From a checkpoint of a small transformer trained on Wikipedia: 9171 steps.
Each number is 500 + 40 x the weight over its row's rms, rounded and kept within 0 to 999. Layers, rows and columns count from 0. Numbers have three digits each. The size before them is the row's rms in percent of the matrix's.

# q: layer 8 attention query, 128x192, rms 0.113, rows 85-101, columns 0-191
# k: layer 8 attention key, 128x192, rms 0.11, rows 85-100, columns 0-191
q85 106:488503515520534562481478475471524500481536574494536489437492473454593506561451504462522473597582505531492512464508448438561491459507564461527582506489546585541504525465442496488498541516597497552512555438475544558547491553550478533506508419476453475566477487441542549506441484521513488538498400441465455447405470494476526447551494477537555535561505493519551524495442485542514464459601466459464507569457534507520525512537548491528535532479526494498509544451542522495494563433492527505528504444466488500521532536459556513509551532558504485563542482473488507572494518496466522508
k85 100:518504493484584503495477524447478456534499456461535537494456521479475499514458529529549497517587455517470535500475522468551513593583502444461483432507497493492507468443492508530522480534490496469550504447464507450481517450466474446533582481546571455497504428506474536579532502520448496489503575520499440410544532506526544434565439430448468456448517520506492460456590449503496421493460470486468485453484433507443483540505489525472453495611480535520524468535453491511417498464547430475481462506409542453523554492478518450444504498472551549521526465527498555571509424494524497483
q86 117:509478452534487492526467553500543480474553528465408450393452537461522477516519509503486518474593528508497461509463475513556557499536420436508518499485557476546476456449523462412469512417524530536525518474496459556525486607535487484474435521481509475520525523425536475508557528566526394515461486540445465499443457548423534529483435561577504575476466513501565503489519485466491455525530588439475523526490434552452508503486457528526477515469500497493478451540482500460483552431501546551458495486434500496456557541585496518517492519536450491486474485532475456463520490495579501470
k86 098:574436539509518527463436558472477480544483524541516482503499477461557549612516484496560448508512529485500509475488534477565480504510528490434535437540424454523494481458444524446466531387525459474536557491480544492495468557512456468557474471540460484557545433472584522499568466503564458477463429553551570467414493448486550498490494516484547473552539531470493462524467483517508530469550533473455473522485502540483482536500577501472469509516454417539564457539513487542448538499489493455528466430452467516501542451501503480528424442509548525468543470582550461441526501456515523453
q87 099:448441567458505482483485524508488475539482531427551466560532511523547485495533499434514516450510451466463481469437573522529493482511476506523613537468551470507549537483563537529486542512482457552535543516477519528566535467494495482419423523481504532523528468456466490461435538528535455488512500505495500514503480476527522535572494457471556503572482610481553512536545463506440558457432543446567543527495518473460532502491548526509458487594498472514584510446546442450446558499529488501516526514452406596518532533551450480499494549482483486499530526564559488537548498495546559432
k87 091:558493532466534545498411494542476445481533502529557480544452516519394486481450540498511525532504499473523432463493494496565478517484452487461426469521443487581538554477484491576476472551533510476469481514486508467457518571549524526481500479462541507489490519496416546514512528436491448523496591488527540513476428455527503419543440466510505507401488569506529502545433575508511469519478519472581476431499519472485489545544477559467410497519486508477546544573418531503516468543511484453501490517517462476453408509500550495441460483550566503496513460497556503435530425482471566445
q88 107:475463496518496495506414471452545547499497539522449521409516489518479465482475461562452541556521597469488615499461408467516505512474512491497549492494486484498473407526459431478484504390487499410484520447536489456491547535522503514546480507503457452481473574525579462538473449461461464518551525542513512497512467474476496464482438481535470444471474462503572487453434458474541475536579532521402482504523557497435488483509477459494528512471450430496473462482566457483546481499478549456532498524452474448574498434442506502449489514492511545451503538595457486485484461555458516507
k88 099:527490466561561479515534496534490528500472487502474575489526490468568535560486445425549457598463571524469506475455485460586545495527550454526501405463435472475517527505453432511637541528481453524538483472395496507563503524513443483532502486534483542464538489445554482421467544546414518504532500517520514477478504489516538497530487553512427532506477530488477432560518479503454517505569510494536450477546493483532525512484537474433466516470522458546496480533496485487477497468525524501514501507461499505535598520590515447472506458462469486626513461490467494507422532518548486448
q89 105:443529522485503508463431491478503547502526468516498468484442528460481522415521545488538582525462437486433492556493512483557452498508495495497480509503493558523564545460457496490517490513575549460483474488531536607476479552492534428561463564514432452561466467399493487528596478555509482539492500455524440494543557548538514542463438447529457508535561506529507430483579524467515488472462506482545563445461499499453449515440541528499481493531449539510494505548421492514442562496529467543489535537486502545497455532512473434505540461499458492411467549498514420513445552475568438476
k89 107:467504519520491464497465493483517477525509592460485459506544515519518531486583512463552468511563520576500584518546442413505510498544492490481482545440492422474541512481496482544451472456460466536545520499528456456492430563499504498504376546483425451548488491549588526528554471553474424556546484441529436530453534525488473429487509487526548491503462468447498589516509516513517466482506517414422499523483489542496496552470542506539481541519492471423443535478519514529557526617524521498561494539516501497461451455471513603500512513519544531505493503430467464519536516451446519488
q90 111:546458460496477519493481532499530450513489535470522466535556528492581421517536476522552465458503511518524473414478504463538527516607409510509457507492554514515505541548512478521429553501576471498511491520473456597507497529504508568487423461522505548540579535438421528415502536543471460413503449533445502472458415518506498549565549470523540481530471523521553554431527519488448472498471536498510501563491449488439508516450519535519435510439518515512498511499487497487464506498487521561484408479451458547507548551517529529522517533460429403549495482527572468522495532483494571540
k90 105:541446566532450489541500505506528482511533508637500481478515487556454517506440576548515475464495492481472451551493489510560544455505472539447476465566500521541479544514520478510444516538515568462473458434512500497471469505533549527501607504539625492460479463481410540513441510435554493476475542548524591496486429442563454493500505480506504524495520539465504532570476505572516496545544504514531478513473536496456498493471511517489464547524499515559478456515445459479519492397499495441449459496536438503525551510525548420539447480423524487459558487569581522475505463491526552525
q91 107:537492488472521511509469505491500528486533471497504530558553487556518560488401548507459569487459467469450547509576488512559485516486525581486467484499446540419492537492474533542548506527434542460459518497495477431459560489557485471550559533501452475512500504529468500540437474526564561459492479430469446560494421519540595487459516466515514492460511473459508527476579522462577473421495471530418486451509385522469504521544528465472488552484486498438550548503494561552475519504476500537510486518526477547554511430486446521436453467543529510511466496568464405570517555454487518540
k91 090:481490486463526499561492518483494530532562472496519483491462535528558428457565507486522531443529505528520462486492470487531536467475539498507555509455506447500532488489528503496495531514508535584499427517585515555466474486558486486505458622513533537543514473486563478512533496574471559543529459517467442403518520598526511536502549555564521580540497527507514537476595477484416482457541519522482528503502536448569550457573448469487488522464472521443458477484452533461508493474487536452487556494526491592487503568426525513504565528537515428487483539467424499497532465432599502437
q92 099:489487454523524539497411539472559464450486571474460485447543510508453452527545508468469551491484545499582560532501488400504412452527487504496500565465582505496527542476504586539478517575548498491510504522450479439554534539496493496443514400473437482530504494492413474466493497593476466499507490519417470458457503491550470460516488540543553518504466493543586543512546519471482519477517473477532510517503553481425470502472507447521493458485583486561500525491472546542436525509528493526521470476441499547418557545571544437557514515537477469569527503437515547550518514548481557506
k92 094:461514535512610478490483519486519527479532532535479459552482482492499488481483481525492534520485475419514473562466501504514482521518550577412474441559532491507458493504501520508489493484515551426556447486478557477591513476419552515506528517515581503474530437524464543461566508468529490526486569521546550488436466497569518494550520527454493517460518527553485491492464403527461487491506442613469494554488514530438533486526443479483465486541507448597489457448465580523509446429487509523514530565539579473505553556489497481541442464452495537515539496473514575437469430452574495465
q93 110:533529576581507501580446532567420545517518474578534553480522500499472486578487436506451508494457582498557408490503503485592482503493444526474469493504490479483461556523492534553524513571514535504467466472461436419506483549549458468458459459500531578450544567539481470516450408475479507409568416528523459494515474503515504505539574516412520451469530460505510486532576481534496516495466526467494547527503464433564490512468503571483517535518504553480541496529468502472452519539456544518438493484428485498551553471470518519435520451540498467533453490512467466496523530458495497473
k93 107:530517517447467477495528512488494480504520470589498530485570557539566487481446490516494535465530446494519525468457534518575501468483478507493530516572524510489459472491463492549479550518550512568550464396506540517467419490487549462534518542574562453465490469501452467503485506479525515498497542550544560507479360421473489540547516480544512469467533534500520481507496548520495435519592504516527478518420448567397518489519552527510563556463538539523539505476496516535570474415452502478504485499589594466515532559437484526517472480460548471412491520561541496501485477488549536493
q94 103:530499488468475543500458496470560463392502491497466464562438513495507461429470616502593500559468473518522476456549411495500549573510499470472481512523459487494507532511450449436520554542495509465471565502487438450560492510494504512537522606494436545543503528479490463491530462452586497487514455465487520478480464527465510520519447519541501497511501555495478431435516445453501489424465526483607502532495513466474489548507494526416531521527464566529507505505461499518531606513441501477459493450467489452562495533459479496469526466511389487464498548571527455533448480428499519497
k94 100:492491456537503532503462482462438499531505548423430451429512501484430486517432499488592573437493568508538501507563481465507453467519519459511548488468489534514545482407490519539496503468479507489543559442503429536473493538541571492477513467479496489569495511513530458529446487541545512521496518606487459600478457552411425494508495485496506464506505504475471477528578542542469531493504541500476476492533519509558472543542493502427516521470502568429476553497440484444487545461516491465516525444567401448518512444482572488498557508546544527513483601558550472507571463500462508494
q95 094:564458417463505475475558526485515444532463504514500523520471481496496568529519426594543497524537535523485452470504507545538505541548526509546509442499521462470469493486501540516490600519459434595522597538461574490511590556506470537442477531552492525477537491488500555489573516576515531498518516457505533561479501483503421503497470455474554481471517509464568517462443544486535505414563475466470500501435462489436458497502518454511483573493441585527537565530463521543565506549456523514579394548423556512489510538472489500540489549493489425511522511480501500539493475487506514492
k95 091:545483466507456514512443427536422522512501485521501474524506514504488512469504430461525488526542588581488490504514480448396550474488514512553429570482502512525520502510453518506477539539547553443496468484485483498475540456442538609497491540467559518474495452485467488525499524449505510495456504517521522540491498488491509509530453434495499578438490521430439486484510566463523524471463512522450493437571497516521514470625400532467464514532524585500522499491499522473549520516513424527500456529504515488425551454465524496518457513501422420397477481553561481481571453459441419499
q96 100:532506497476518499533482541455541506544482491527539474576545516463513452522485519558479522471525469470493435594433537496561498585485462519400537472510404460502469466511466568475461524480410453540482493476423548535467532478559551510514527547544498531445459508474484468466553488438491463529484553502512534512433495466528515472505475507449463464475463450528509488493515477513462463510466508521484515484461431602451493529425582492502506515453506543517567496524513562471531484524554475451472417552546540459539540525496477428495515425463484563532606509469443504486547449545570550501
k96 179:527470488523499517589443554492509557512508456546532463495557477455467479486452504560515449500457477431465431513464484461563539517472435524488523503478469508538487509501492514498462542542502551522507478541498476499475535462486583491507585472466566521456485521451453499453519432457539442445440526472539590512477554461566485494571482437393533474525424512504536511490410523533544467493460489509539495462507485522438535467471588548470458521546503542579528533523441552471497581444501495496507433549537559464479491529474518435504504454459456504502587435535528553536554488497515553499
q97 069:518422565557538507525461524559484547566489512458441529433516501476518489496495449515562479566461463527541513506425482491530591472459484506543515551485532475587539510466466467401520543491564548513505528494493493503508464469532465470460492477488478417454491411501522533550513497535497484458521415536506605476446527529441485535526528555482513535546531565490459509592551528464425522539531520496504501517473468498488504485478455508527527527540452510556425421517460467481475474440487537526558490452482518474559490489497479535529384534503471547485511468584502452441424500534527446485
k97 116:496492461470469470461502457477481451571523563487455540499511522574520486475511422450478546507541533502525552480537487559429513466510505506544485468560501514472513456470495407495575484436484482457483469483524488493521466539497509490498480545514486438534519469558545491583540556532494542517563457518534408517526430523435520491438555534603488529482579492494511486515569459501498505523551534459504517528550527472569493517523451406493547472489485429439434445454506461541534450508480487581531540471497415507485529467562533540488486539523486468448403507505526453467499567567472420488
q98 082:415523472446458594518453528469537462527528467481530475529521571471452427488506518560540497515527502521520470587440518477489485541492525547456519478442419499525488459515428603584457477479474437530472472532467498522498517531533539564506502420446518550432487509431518490486555514432488485551478520563518561533445532500513500519456425519566467516538511474517477502494509437508503467490478473465465507481444486568447538530487501471490487560511453541468553505497556543477471544521559516413485474505507506480492588502537583487507521435392451485514530479420463476488453493438504482542
k98 125:521489486514461509511487554499500558472505390549535476463515479485489550469493511524542514453412480464521487472465501456582554528480443474496541506502560514517500539540500476521447577471503540479454502505503512566529577486517545457466533426462479494474447555418421586472481455502548500426442551492453603521486517434545510492516458492478509455472456537471513522480544478525510477469444530530576546478469489539457507464476542542479440541548529549554563539555458508477524601485522523491530409530503544512551524515488484443546553453495498523511612486564509532554502472491506555529
q99 092:476543496459491471544472494453547491474511500526502550496472438496453519534492537491461543472479489533584458526501565498464468519499549440471485480492508541417482483465504544551533530524440485527508442509434484515542523506488517480561491544477504508526513526516558434576568511486530486558493528468526459539516543516589509450521470508467482456462536414460458497522509514480438433461362487470514495529539510529444480521489535504462530481435507454483506535508520451462504490531537461567489529534541591542550548526528492478421553426437521590536516571406456562583574468536508518449
k99 118:493565486462524543480547537496535551409496452531485488471528559479497548539531571504514455480436558473516449556434475485567436557531406542479470503495554504536517534439505512500477543488536579474514540514480562516510534515495513513477449444499431473517450488424457534482538433477557494486446511450540565516451446439523526448520449492434491464496525489567494528465450527572548417510469519569504503509409497510417489490483563530475511484548520480564593550516497566460465486490520474500526455561519534486555481464531506436483514449547486519493530526547479508530500460427570520496
q100 081:502507484456545531531487554416447385556514484513571449607499555564483487528519543546476484435531491508516425520498565530497477618544570525429511508432486452490485526587537498573522426523500476511466450518511516505479505510507494498533492557522498548541496454473564468491455500462501439504511529501490557482484434464496507445539434421485465457486492479506534466476503477495517459446514580518501540472494510503425477517440520493501450514491491545486505541468529571461522514584566421550542529535390509445535493470478505494434505466466538453533518479500545530499516507465483534458
k100 105:435521493509438517530438434460526502452523512490503546524492509434436540475513449514546554504489430508510433531512506513535492464422451531484481529400559585501499562547502520465438534573568486528457580470454508549473499470488473552491531443498497467571404453473418552482545510499497523450468443453453504519503454477541505567457492471426512517530489602499520471533526523520536502496459489509523517462453531517480491483530481484492475515506498510519504570481467471542452534430490505484497512523516466517518478517511603413440469435546443467544571451477522531536450515414502507568
q101 123:467432524548506485499444537502505516493498521441494469470484477462502517478582472533602498517538494549544473528493531428560490519481442493511514475474553499535502515490511498453448644510561528551481572544449535567542467434524526489409508422533515483506581456411432543499594535528474474517481506535467520576471502463491542557573480513483483486523489536482505512494526497559521482559492498513499522555390492510465481511511549543525472518541482512469548506480456540456444490471507546522499416507472564474471516493499544514508457474406477419508599479551501535483451492454513510502